config = dict(
    d_model=160,
    vocab_size=9879,
    positions='rope',
    qk_norm=True,
    tie_embeddings=False,
    init_std_qkv=0.0395,
    init_std_up=0.0395,
    lr=0.00366,
    lr_mult_up=0.668,
    beta1=0.9,
    batch_tokens=32768,
    train_tokens=144400000,
    dataset='wikipedia_en',
)
Each number is 200 + 20 x the weight over its row's rms, rounded and kept within 0 to 999. Layers, rows and columns count from 0. The size before them is the row's rms in percent of the matrix's.

# layer 4 attention value, 160x160, rms 0.0548, rows 0-159, columns 40-79
097,227,231,174,189,183,193,213,193,234,175,181,193,216,224,172,181,237,190,210,202,193,200,208,194,190,239,216,191,205,238,207,201,225,206,224,182,208,207,203,202
077,223,214,199,194,218,178,211,209,212,199,222,157,193,213,191,255,192,177,173,232,223,208,213,184,214,208,191,190,220,195,225,202,199,169,161,244,222,171,191,223
089,199,195,211,247,203,175,222,216,211,181,201,198,201,217,201,196,220,196,221,206,228,197,183,227,195,168,197,201,215,256,194,172,212,184,209,203,219,199,183,182
093,204,243,230,232,184,221,227,194,235,219,233,157,218,193,198,175,191,213,205,203,195,217,184,208,208,210,201,196,200,161,213,235,148,205,201,169,228,189,202,184
087,218,242,239,207,194,215,208,220,185,185,200,200,201,172,174,210,184,198,219,209,164,217,236,187,200,190,204,170,212,181,174,215,165,182,224,195,208,210,171,203
088,235,213,164,188,185,211,225,197,200,203,224,166,214,191,233,221,234,212,221,191,200,240,187,210,208,200,182,186,206,193,210,220,173,172,232,197,216,217,171,202
090,183,222,237,185,217,192,190,192,226,179,222,229,221,173,204,183,211,188,203,174,165,227,207,205,180,215,209,196,209,167,237,201,213,201,197,217,182,197,194,181
089,181,202,209,239,188,174,200,219,182,162,237,194,222,163,203,211,206,191,201,190,220,215,198,186,229,173,220,179,211,221,225,199,195,224,185,182,189,236,181,231
087,199,239,207,191,222,194,187,223,142,205,178,216,209,225,194,181,194,202,204,209,182,211,184,212,186,232,190,208,191,178,216,205,206,159,202,225,185,182,210,190
084,200,192,186,208,183,185,203,185,207,193,190,212,201,198,183,208,203,228,238,234,175,189,161,217,220,234,167,161,186,197,205,216,221,222,222,211,187,216,192,203
108,222,197,167,166,174,225,204,185,205,215,205,186,202,185,154,177,171,202,204,209,206,195,165,193,231,196,217,207,155,184,214,220,193,210,223,208,189,199,218,205
090,208,198,214,194,223,173,213,175,179,226,206,170,188,189,223,200,192,203,176,181,196,187,179,219,191,174,190,159,230,201,191,162,164,179,165,178,192,194,192,172
098,162,213,184,215,230,188,193,211,210,182,215,205,177,186,220,165,213,145,181,195,168,177,211,189,201,219,189,178,210,208,177,227,196,210,192,202,206,198,212,225
090,184,195,219,221,212,208,186,174,211,187,205,223,213,165,218,208,189,196,181,204,175,186,180,179,191,247,183,180,212,209,205,216,190,226,181,230,191,178,190,195
093,180,173,172,200,177,161,216,198,196,168,211,214,179,233,213,198,231,228,195,196,227,193,160,152,221,213,212,204,182,217,210,200,199,222,224,192,177,201,219,183
085,188,182,262,182,185,211,177,171,187,189,218,194,220,196,212,161,214,206,191,189,188,154,187,194,190,193,201,193,193,180,200,222,193,199,188,214,218,208,150,213
099,175,202,216,210,204,193,218,255,206,206,235,199,197,183,189,181,198,207,197,217,192,209,186,171,211,203,186,213,203,198,214,201,224,197,173,212,242,220,194,235
093,211,209,190,232,208,192,198,214,192,185,170,195,189,198,181,233,187,192,242,200,236,205,198,182,235,227,211,196,206,211,190,206,207,228,231,214,213,219,179,202
088,208,217,200,218,204,227,207,162,183,205,197,172,153,205,201,170,244,194,196,192,211,211,214,220,202,221,210,176,214,246,202,181,196,191,215,197,207,225,178,173
095,186,210,181,169,198,196,217,198,180,226,204,220,199,188,228,214,167,189,187,161,226,195,236,192,227,182,225,163,217,211,225,189,197,203,214,239,221,219,197,209
084,221,200,205,177,221,192,209,222,196,244,195,216,223,173,236,188,199,209,200,188,247,229,210,164,187,205,207,189,208,188,173,208,189,195,163,211,193,185,185,200
087,204,202,208,164,223,190,171,164,200,214,179,252,161,159,184,195,180,216,176,203,198,246,206,225,211,229,187,212,212,186,203,232,207,193,207,184,189,212,194,196
088,167,205,196,168,239,194,208,228,183,192,222,180,189,208,208,204,234,173,158,197,186,241,200,209,207,166,188,201,161,186,213,218,196,206,223,193,211,191,179,224
077,216,206,195,183,199,206,204,218,205,202,176,196,217,215,218,209,198,198,196,186,193,213,188,212,172,182,199,186,206,220,208,185,207,176,169,206,178,236,191,185
089,173,215,201,203,207,198,219,232,188,196,183,170,215,181,190,179,185,168,230,176,191,197,181,226,198,184,198,210,204,221,181,229,191,175,159,202,183,188,215,203
085,216,173,190,178,214,198,194,216,190,195,204,193,235,185,194,187,237,216,204,167,236,202,227,196,186,167,198,206,215,215,201,203,230,187,186,198,181,206,208,188
094,173,195,201,199,208,207,182,230,183,193,167,200,224,172,230,169,179,196,183,194,197,188,197,155,157,246,205,189,206,197,189,201,202,173,191,195,188,202,198,185
097,199,170,201,253,225,200,221,230,214,196,192,205,185,211,197,229,197,192,182,217,220,208,201,185,153,197,194,211,183,200,182,180,207,162,174,204,195,217,204,179
090,173,184,226,229,200,187,186,195,236,184,152,172,227,195,188,179,155,222,216,203,212,199,191,206,167,232,201,160,206,181,206,187,191,211,198,178,170,223,209,209
088,209,228,209,223,242,218,219,174,172,230,196,202,166,179,200,222,200,179,211,211,233,206,213,187,199,177,190,225,186,195,170,168,194,202,187,200,195,235,162,197
088,209,217,178,215,218,201,176,204,203,177,197,210,173,212,203,185,208,232,146,196,245,251,169,168,202,191,179,199,216,212,193,188,198,209,205,202,155,182,191,234
088,219,156,236,226,215,171,225,205,222,198,209,191,195,238,186,242,184,180,203,178,208,191,178,185,194,186,184,198,216,209,229,185,207,187,181,203,202,198,180,215
106,222,207,215,190,185,197,197,242,204,201,190,183,190,200,172,248,197,188,203,217,220,132,206,179,201,189,173,227,185,202,190,176,198,195,213,175,190,217,199,185
105,223,199,207,221,209,210,216,206,188,175,202,199,194,214,220,223,180,221,157,228,206,207,169,187,189,186,202,190,219,181,196,180,199,192,197,209,222,210,240,158
104,185,192,197,230,162,184,198,209,190,206,188,221,219,221,178,181,236,219,220,237,168,192,203,181,184,234,196,168,185,186,237,187,198,213,193,186,201,177,173,209
111,220,178,243,185,204,194,175,226,182,212,197,187,217,200,212,231,216,195,216,216,178,246,193,222,220,185,203,198,184,213,187,236,208,209,247,210,236,182,169,163
100,166,205,204,198,188,224,250,183,180,186,216,220,190,220,213,191,211,222,198,202,228,190,190,188,182,181,219,216,208,211,234,155,164,202,209,208,260,211,217,182
101,179,227,167,218,231,198,197,200,187,166,211,198,213,192,212,213,212,190,227,240,167,196,235,195,214,181,216,219,207,228,216,199,202,206,203,223,216,224,189,228
095,167,198,213,233,226,206,199,191,216,226,208,206,192,178,206,220,189,205,227,197,181,164,191,214,213,202,179,226,177,219,178,207,193,180,217,203,161,224,213,175
097,218,223,229,194,213,162,209,214,168,204,207,188,185,184,202,205,211,191,188,200,241,208,184,217,185,169,223,209,214,166,186,194,200,175,200,217,207,208,212,142
092,222,171,209,200,209,227,197,232,172,185,195,183,175,214,207,201,200,184,216,188,205,224,226,217,163,221,225,215,207,179,171,206,218,136,227,200,203,194,224,210
101,207,200,209,219,186,228,214,210,206,198,226,211,200,176,229,161,212,204,199,229,182,182,188,191,212,175,201,209,185,200,211,216,192,223,190,232,165,194,181,184
101,188,195,226,175,231,198,223,208,205,224,238,190,230,167,206,195,188,226,179,173,219,186,232,182,216,217,175,169,218,166,200,202,192,208,177,202,198,241,167,261
100,220,229,187,218,188,176,192,222,206,231,183,175,190,225,181,184,209,214,198,202,196,235,199,197,169,217,193,220,215,184,214,193,213,200,192,203,203,192,195,208
109,206,194,177,189,179,251,203,184,210,176,229,198,190,188,217,216,182,184,201,195,168,203,180,207,173,220,235,218,221,147,197,195,200,173,192,215,198,147,211,210
090,205,190,185,216,221,205,231,217,186,203,221,196,237,234,163,230,186,201,184,195,223,237,179,221,224,196,193,218,192,228,215,204,164,176,203,199,179,162,210,185
111,208,200,197,213,189,235,196,168,176,217,219,197,207,166,188,177,193,173,265,212,166,181,197,203,200,237,180,226,194,166,219,161,191,189,190,202,176,180,208,210
107,221,192,212,185,149,251,180,197,177,205,214,212,195,165,183,181,203,187,183,189,176,187,206,188,226,156,198,202,175,210,189,177,195,220,229,208,203,216,187,156
110,198,200,191,164,213,194,196,221,177,172,230,192,210,222,196,213,197,188,224,198,184,219,219,201,225,190,238,154,199,200,192,195,213,228,191,220,176,224,214,210
098,231,184,227,220,162,183,199,198,182,200,194,188,198,186,197,215,209,167,188,188,216,171,217,197,170,201,198,224,218,200,186,210,200,198,239,177,218,203,212,207
109,211,209,198,223,177,192,221,251,200,212,212,165,165,225,229,216,233,234,228,169,218,220,180,209,217,223,172,187,185,221,197,246,189,231,189,192,212,191,211,216
102,213,210,157,211,202,195,205,223,185,191,209,185,202,209,199,196,187,201,208,209,198,173,193,202,216,200,178,180,213,200,211,202,246,188,191,176,199,231,197,180
094,206,188,195,199,206,200,172,166,174,184,203,218,172,198,204,225,171,217,221,188,205,185,157,191,216,161,198,187,183,197,177,163,201,256,193,234,189,219,205,214
106,214,219,214,221,211,168,202,178,197,199,254,164,213,181,188,174,205,229,213,198,207,265,223,188,198,180,184,199,200,174,203,180,223,196,166,220,174,205,192,201
103,178,199,168,196,169,191,195,171,194,221,190,211,213,202,210,207,208,168,188,173,197,208,200,231,221,187,161,211,185,219,194,200,221,210,206,218,212,193,199,226
108,225,183,209,203,206,179,226,172,207,190,183,207,194,182,190,197,221,188,205,176,240,188,208,183,178,160,188,214,200,175,215,178,185,190,228,173,234,199,185,244
114,192,217,203,186,226,219,230,212,229,196,231,192,199,206,214,199,187,202,229,199,209,176,201,206,199,220,228,171,239,195,182,217,199,171,211,212,175,209,180,185
088,201,192,230,209,170,190,175,205,190,213,198,220,219,190,232,191,195,208,225,151,191,193,227,185,197,187,177,200,145,216,206,200,183,196,207,208,210,183,225,192
113,194,216,224,206,178,167,200,200,206,222,211,193,192,216,226,197,239,203,192,192,214,187,214,199,196,226,167,192,203,179,203,170,201,185,227,225,206,214,201,195
102,180,179,215,190,176,199,232,233,171,204,179,187,203,197,219,178,205,204,213,205,191,233,185,204,224,181,200,208,202,173,166,177,205,225,153,222,181,188,230,181
099,217,186,238,189,192,218,207,176,192,204,200,195,142,238,210,187,183,195,211,235,214,187,193,207,186,219,159,214,196,182,186,200,163,195,251,224,206,223,183,195
103,205,204,168,203,216,204,192,197,205,216,209,186,190,189,227,184,142,158,239,191,197,235,187,231,195,204,235,195,222,191,197,160,141,198,204,208,195,219,221,235
102,206,222,205,210,195,203,232,181,249,176,210,221,188,200,181,191,202,192,197,205,240,189,214,208,194,235,186,236,210,201,211,182,213,194,224,213,205,162,227,195
103,183,202,195,217,216,184,186,201,197,163,223,185,208,199,216,231,193,203,201,177,177,205,196,209,203,182,212,197,252,178,174,178,197,214,211,198,206,182,198,243
088,184,211,183,196,208,190,228,235,196,196,183,205,191,164,182,175,183,202,204,196,227,194,206,226,186,179,233,223,184,195,185,192,199,173,207,164,226,228,201,226
098,202,192,224,167,220,199,177,190,171,218,237,204,187,216,218,228,203,195,210,169,188,180,191,187,211,182,203,195,175,200,226,189,196,232,172,198,221,233,194,186
100,204,210,237,179,191,169,202,196,224,200,192,204,162,180,202,201,199,204,229,201,210,219,210,181,209,173,211,209,232,190,227,185,159,182,203,220,194,214,170,223
098,197,205,154,236,197,202,181,196,202,205,204,195,191,177,184,164,186,219,193,217,192,174,204,167,173,239,209,183,193,223,207,183,189,177,191,198,265,194,189,191
093,221,197,224,165,205,195,199,171,230,224,198,201,184,175,196,192,179,212,188,235,194,210,218,206,174,200,209,207,236,210,193,166,162,195,213,213,179,142,209,186
091,170,240,199,221,205,213,210,197,204,187,175,192,186,179,175,180,194,197,176,219,226,204,193,245,170,205,202,204,224,203,196,198,190,221,232,199,243,196,218,180
083,180,195,252,200,203,226,187,200,190,129,201,169,209,179,242,222,182,188,220,177,206,198,161,188,208,217,189,188,246,223,185,215,225,214,197,200,196,208,199,178
094,169,233,210,215,219,187,186,211,178,207,203,196,178,224,214,202,215,185,217,206,211,197,206,223,197,216,164,178,213,221,223,174,155,206,206,191,243,207,206,240
083,142,209,178,195,186,208,192,245,214,222,224,218,198,162,179,158,176,177,200,235,204,188,173,228,218,183,218,168,198,217,220,219,183,197,206,218,200,228,218,201
101,220,197,191,181,226,197,158,170,219,209,207,221,213,163,234,207,178,199,176,222,214,203,215,235,196,210,191,190,225,192,197,194,172,225,208,196,181,189,176,194
088,181,206,213,214,204,215,213,192,174,204,218,208,197,219,194,205,167,191,207,219,228,174,201,213,203,200,208,187,215,184,195,182,184,231,176,212,224,234,200,204
094,167,176,225,192,198,200,202,202,196,188,167,210,165,166,208,219,227,163,212,214,194,169,214,245,205,258,202,176,203,229,215,210,217,226,162,201,222,187,201,203
090,187,187,185,172,194,197,196,176,176,220,171,238,180,188,237,188,174,194,203,192,199,166,188,180,179,221,215,212,157,211,217,201,201,190,201,179,167,163,202,198
089,202,199,206,196,198,213,182,203,237,252,209,160,207,226,203,188,208,189,239,161,223,175,197,206,218,181,203,211,220,184,215,210,177,193,204,223,172,233,191,195
092,208,197,171,171,241,193,214,217,210,189,219,214,200,177,215,194,182,192,193,206,242,195,171,205,200,217,178,190,212,181,162,219,196,198,198,221,207,229,210,184
090,206,220,195,191,229,189,192,182,214,188,237,240,157,208,185,194,168,177,164,239,159,216,185,192,185,213,183,201,223,207,197,190,193,190,189,207,190,189,204,164
106,193,197,189,200,205,164,213,213,176,197,243,178,216,199,189,238,203,206,175,208,220,222,220,198,208,220,197,194,216,226,161,202,190,223,197,205,190,201,211,216
090,177,256,193,177,219,230,219,182,179,205,198,187,196,196,190,196,178,200,194,214,209,194,166,193,224,184,205,206,225,192,216,228,197,191,190,182,218,171,171,195
091,197,168,227,190,181,210,233,196,225,226,200,179,230,176,184,222,190,157,186,192,183,202,202,200,211,167,214,181,191,186,195,207,227,210,221,204,179,226,191,199
093,221,190,174,193,177,220,197,219,175,192,190,187,203,203,216,198,193,197,196,203,201,192,202,205,215,222,227,167,170,199,185,207,183,181,198,196,211,199,181,215
096,201,185,177,207,213,209,221,208,216,173,259,177,210,179,195,219,211,177,193,174,183,202,223,226,195,225,217,172,209,210,220,202,215,215,185,191,224,199,199,206
084,192,198,245,190,192,162,207,203,196,178,222,216,228,170,205,133,220,205,213,207,216,169,192,202,216,237,198,219,158,164,208,215,200,164,180,234,218,205,204,180
096,207,188,184,207,219,208,211,217,195,218,222,200,199,197,166,192,197,178,248,180,190,199,188,203,213,204,220,199,204,221,194,203,219,222,223,227,220,227,201,225
087,193,178,232,203,205,171,202,222,232,198,211,223,190,153,196,223,203,224,212,176,250,191,190,190,150,183,184,186,197,176,182,138,221,228,218,200,239,184,193,183
098,183,205,175,210,219,218,180,222,218,237,191,194,190,166,206,183,179,201,233,184,190,211,222,177,184,174,234,202,231,227,208,199,217,199,215,226,263,180,217,192
094,197,178,184,192,212,204,205,225,221,177,203,243,201,219,189,207,187,197,173,222,199,190,192,185,205,216,202,206,180,202,202,166,221,214,208,221,184,165,232,207
104,209,197,206,162,221,184,193,200,208,189,194,202,168,188,219,184,173,201,203,185,212,212,198,191,185,221,197,203,190,208,201,199,184,233,179,198,189,209,199,221
093,209,195,199,200,214,175,213,197,222,213,181,179,215,185,198,201,193,225,210,220,190,224,231,182,157,212,212,177,207,209,178,228,199,176,200,194,210,164,208,215
093,199,216,192,177,163,197,206,178,192,187,232,167,208,208,191,172,193,180,191,204,234,221,202,174,202,187,215,199,212,189,193,179,222,180,220,221,205,215,203,186
084,222,206,197,185,205,177,201,181,237,204,215,222,180,192,202,207,186,202,202,178,167,200,177,214,235,208,223,190,158,213,228,221,200,196,187,212,207,192,213,220
100,207,196,227,199,204,212,223,232,213,203,204,184,202,227,207,198,201,196,214,203,203,176,235,187,196,179,202,190,194,232,195,214,199,221,230,171,179,179,196,214
098,163,226,232,211,200,208,138,210,209,228,205,191,218,230,205,162,226,195,196,219,209,198,166,198,193,177,214,223,200,199,193,161,190,209,176,209,176,199,188,217
095,182,185,202,177,193,166,178,192,217,193,185,174,194,185,209,201,160,190,197,208,203,204,193,212,197,218,180,211,175,240,238,233,167,170,194,181,201,192,178,197
096,197,222,230,196,207,176,211,162,194,225,197,185,210,192,202,206,216,211,174,237,208,212,216,199,201,190,205,234,202,215,216,201,183,197,180,191,192,225,225,210
101,217,209,210,198,198,177,217,158,203,240,200,182,193,187,239,202,167,215,204,212,180,228,214,209,218,198,155,212,234,202,195,223,213,210,179,165,160,176,207,190
100,207,176,181,221,199,173,165,204,210,186,178,216,220,200,197,182,214,215,197,186,187,174,213,190,186,187,218,183,184,177,199,213,206,200,243,192,214,249,197,220
095,196,179,201,200,181,212,207,191,223,204,210,185,212,203,211,180,171,220,187,210,210,230,196,223,237,189,215,207,198,263,166,187,182,206,181,194,216,197,186,180
092,222,217,241,190,204,187,212,223,187,188,202,204,189,223,189,213,206,221,232,219,189,175,193,178,199,213,202,165,184,223,169,166,219,213,184,212,212,210,202,211
100,208,202,225,184,178,191,186,182,227,205,185,203,186,226,200,180,207,231,213,204,191,189,198,173,214,163,212,202,202,240,202,191,196,210,169,224,222,178,219,169
103,175,193,183,207,213,212,227,186,238,207,195,247,160,203,211,212,183,210,188,189,195,184,193,202,246,210,222,200,209,222,233,226,166,202,190,174,167,232,204,211
091,181,221,202,201,199,207,176,219,194,195,205,229,212,211,207,188,182,182,197,187,225,220,188,188,186,164,211,185,203,230,201,194,226,163,200,190,198,185,203,174
095,210,174,163,173,171,183,201,226,147,232,198,246,212,238,197,183,176,190,190,160,197,201,199,214,217,184,150,232,193,190,203,198,162,190,216,200,221,201,221,203
091,194,223,178,217,199,222,211,230,203,188,202,218,210,192,200,182,159,205,206,217,189,247,224,229,178,182,249,200,188,155,227,198,198,223,171,192,195,209,211,179
091,205,186,191,195,222,207,193,207,193,213,204,171,209,225,205,179,177,224,209,175,229,195,159,167,220,198,240,187,206,219,188,201,219,194,207,220,206,186,187,184
097,178,214,210,207,213,195,168,206,171,183,228,222,194,196,207,234,218,210,246,198,178,197,215,202,214,214,198,215,217,195,199,193,195,209,218,225,192,185,214,170
086,193,211,199,177,200,228,185,186,225,189,193,225,187,173,221,186,205,204,182,204,201,169,220,170,239,209,205,242,171,205,259,190,198,252,169,239,183,202,209,251
096,202,204,232,201,239,203,181,198,201,230,218,196,206,208,223,210,201,166,211,211,192,172,181,209,218,185,216,221,202,198,210,203,188,196,209,214,212,242,187,207
098,203,223,177,220,172,221,190,230,191,173,203,216,203,176,223,147,204,176,177,158,164,207,192,178,174,211,210,195,177,209,214,173,185,201,191,218,176,195,216,215
092,202,206,242,204,206,204,219,183,248,179,200,194,193,203,194,207,185,218,180,169,181,195,204,209,191,204,186,185,180,196,205,166,193,203,176,170,200,226,202,164
093,221,213,187,239,206,207,193,213,218,208,183,220,204,199,217,226,146,213,181,203,177,227,196,187,171,184,176,177,203,191,167,201,196,245,224,204,170,234,167,192
088,227,204,207,197,196,175,223,225,184,212,229,206,168,194,231,196,181,216,213,229,212,204,210,201,160,188,179,198,196,230,172,207,181,205,191,249,207,178,213,206
092,183,208,224,219,180,191,214,205,242,153,227,184,206,185,176,171,210,221,184,201,190,195,166,205,179,197,212,203,222,185,202,211,187,179,150,188,188,196,220,191
094,194,163,201,204,210,220,190,218,213,227,191,196,217,213,201,256,222,183,218,183,222,208,198,196,200,210,223,202,224,186,168,212,177,212,197,214,212,257,203,184
097,222,210,253,156,234,189,192,210,182,195,150,235,169,210,194,205,198,227,218,213,209,150,201,206,225,171,192,204,204,204,205,205,214,197,221,228,216,199,176,183
096,178,202,193,181,230,220,199,183,209,162,183,186,204,217,189,201,200,196,189,225,202,224,173,214,192,223,213,197,185,195,196,213,224,176,211,247,167,186,217,213
100,195,197,217,183,190,184,200,186,243,205,187,219,207,198,164,183,191,223,227,216,205,214,210,193,183,189,161,217,244,236,173,208,196,210,231,210,178,187,212,191
089,218,235,204,211,223,209,228,181,187,187,220,189,233,233,247,187,219,174,185,203,180,241,210,204,261,204,187,215,197,195,172,236,186,187,205,234,194,218,214,199
095,226,186,208,230,194,178,204,213,163,209,199,180,207,183,223,200,223,192,183,191,203,232,215,219,197,236,213,214,211,220,194,208,209,200,173,184,214,226,183,218
096,199,208,227,208,228,207,216,173,203,212,224,166,209,200,212,209,187,210,200,242,211,212,204,231,219,216,171,200,160,211,187,234,168,202,214,212,202,214,219,184
097,233,212,197,165,180,202,228,205,216,219,206,207,168,215,177,201,178,198,184,189,180,211,211,173,240,155,181,220,178,198,217,190,189,199,199,220,224,211,211,171
096,230,207,159,188,231,158,204,235,192,190,197,201,214,183,234,173,210,215,211,186,216,192,198,220,192,207,167,183,179,189,160,200,221,228,198,179,182,181,224,174
085,208,203,196,192,188,223,235,231,223,194,183,166,181,234,208,188,187,198,178,236,206,189,185,203,200,175,210,185,194,214,191,228,190,169,167,217,223,190,195,210
095,202,196,172,214,194,220,188,192,211,180,222,183,224,210,208,238,213,188,230,211,184,184,178,172,210,189,216,212,217,179,212,214,195,189,206,210,181,171,206,191
103,219,223,165,194,217,199,199,208,209,205,187,209,210,215,205,192,192,234,175,192,200,179,201,165,197,188,212,202,189,198,193,185,186,184,202,235,166,210,201,238
110,178,222,197,186,177,204,231,175,204,186,177,219,184,239,215,222,206,208,195,205,204,171,203,197,183,211,233,174,225,182,198,229,179,211,187,228,182,230,168,203
128,210,206,207,203,167,202,208,208,197,188,176,202,182,197,183,207,198,200,215,193,194,198,209,167,175,191,177,187,170,196,220,192,181,128,199,217,219,215,231,212
122,207,169,196,196,250,224,187,209,180,216,225,181,212,232,211,196,225,182,197,183,207,194,213,209,173,165,236,181,191,198,162,184,219,196,234,168,181,209,223,199
116,204,220,224,187,176,224,211,228,158,171,193,191,196,206,206,185,211,204,205,220,206,217,252,175,148,201,192,216,224,174,212,220,210,182,216,197,189,208,176,213
126,214,238,200,220,238,225,185,206,178,218,188,199,182,232,188,211,208,208,213,198,202,208,225,237,212,186,223,217,224,176,195,191,208,184,225,239,202,202,211,201
105,201,205,199,205,194,195,205,201,183,217,223,199,237,193,188,173,172,208,186,208,209,207,203,210,191,210,187,200,164,174,212,195,193,185,185,204,174,173,187,169
113,219,211,204,197,171,194,171,161,188,196,204,163,156,191,216,207,238,230,196,184,192,196,210,208,246,227,230,191,206,188,220,169,216,218,155,213,213,178,194,196
120,197,219,191,224,198,215,180,186,182,198,218,189,198,212,225,196,188,189,152,186,191,181,237,202,222,187,228,196,222,197,190,199,193,180,206,182,221,171,169,209
123,180,207,207,191,199,195,196,232,167,187,187,226,219,204,209,205,217,201,215,167,162,210,192,197,165,218,176,184,200,201,198,180,223,226,202,218,161,192,208,182
129,204,230,180,209,208,199,198,241,180,186,220,206,218,216,185,156,188,188,224,218,186,213,189,207,198,173,222,201,210,219,229,213,205,196,184,233,197,187,215,212
121,222,205,208,181,182,211,182,174,207,203,221,230,178,202,163,168,189,218,187,197,183,191,208,179,195,248,193,209,227,228,209,173,166,203,208,221,189,188,265,201
123,193,206,231,199,236,212,204,222,198,159,183,214,169,169,181,224,163,189,201,239,214,208,223,237,181,192,203,184,223,184,174,215,239,235,206,183,223,185,219,200
115,192,190,222,213,226,168,224,169,202,229,222,190,226,203,226,222,222,195,195,219,188,209,195,214,206,198,237,249,204,212,218,192,164,207,213,204,221,205,196,161
121,211,213,201,214,185,197,160,193,189,203,223,171,191,187,235,197,224,205,211,195,209,186,195,206,197,200,193,189,196,155,255,201,199,242,204,172,234,202,181,200
108,187,184,210,191,221,193,219,206,198,224,209,269,193,170,222,197,183,210,181,189,182,207,223,167,217,178,224,214,200,190,225,187,172,195,190,185,192,190,203,221
105,138,214,188,207,163,226,184,227,218,199,190,225,227,194,183,184,269,224,217,202,190,242,232,223,207,187,211,180,192,213,219,195,228,183,192,189,196,231,203,199
120,203,177,140,210,228,193,215,232,179,188,195,196,224,170,161,148,218,188,187,164,219,216,200,220,216,202,203,223,202,221,210,212,244,196,214,194,230,206,189,207
126,216,208,206,207,232,205,207,181,176,193,210,183,213,188,204,234,236,183,202,200,209,195,183,181,190,225,205,202,197,190,178,182,219,211,202,221,208,214,201,234
122,219,178,191,192,208,233,176,186,202,243,171,211,202,201,197,188,199,201,158,211,201,182,194,170,187,185,211,186,229,213,187,219,210,205,202,225,192,212,194,190
113,210,178,194,179,168,169,191,205,182,218,227,189,188,192,221,187,225,207,202,197,191,193,177,197,203,174,181,203,193,194,194,244,190,212,204,224,211,202,188,177
123,226,226,174,203,161,184,211,221,213,220,173,240,187,181,193,175,216,202,174,198,179,237,212,190,169,147,206,174,205,194,208,177,143,216,214,189,191,233,192,150
115,206,193,194,185,218,194,221,213,238,200,221,204,211,176,175,190,179,174,195,188,225,197,201,215,204,192,186,218,190,165,200,204,189,212,192,189,192,238,190,178
118,214,173,204,223,189,195,202,214,207,207,216,223,182,185,174,206,167,199,214,203,187,191,194,206,192,225,174,199,186,185,228,205,172,187,210,218,191,201,188,188
119,201,225,208,160,165,228,211,187,229,190,199,196,176,199,170,185,198,187,193,209,200,233,161,223,149,202,197,162,176,221,210,179,248,174,202,206,198,192,200,195
110,175,183,218,194,198,237,226,201,192,223,166,213,212,187,198,188,210,190,165,187,178,226,218,183,212,182,178,201,208,198,202,215,220,180,221,225,198,195,179,199
099,229,221,185,189,190,184,228,205,228,188,205,198,174,211,227,211,191,193,202,166,190,204,224,203,160,241,235,190,210,208,185,197,237,216,248,203,207,220,171,184
113,231,230,220,198,209,188,204,190,233,230,206,200,162,207,209,173,197,213,191,219,194,204,184,204,202,200,205,178,204,201,197,174,214,229,175,189,194,188,214,220
114,157,194,205,210,212,234,195,196,186,219,201,200,224,191,161,159,209,183,193,202,195,229,197,186,222,203,238,215,184,210,198,214,224,231,192,189,227,218,188,183
114,190,209,192,208,171,171,215,217,200,161,189,228,225,209,189,226,187,201,178,219,203,220,218,213,203,192,203,189,200,183,212,211,201,198,191,208,175,163,196,208
104,222,203,209,203,214,209,194,188,194,195,224,201,200,207,183,178,197,213,209,219,183,181,200,226,193,184,192,210,179,240,221,195,204,226,249,216,201,182,188,202
101,215,214,200,196,200,240,205,209,189,223,217,187,186,183,201,206,185,167,196,220,190,179,197,141,200,188,181,167,214,207,164,220,203,248,200,218,225,198,189,211
130,205,210,198,199,219,156,229,203,168,186,175,197,220,226,152,184,183,191,175,216,211,210,220,213,209,225,197,191,207,166,190,186,159,188,220,241,212,202,196,172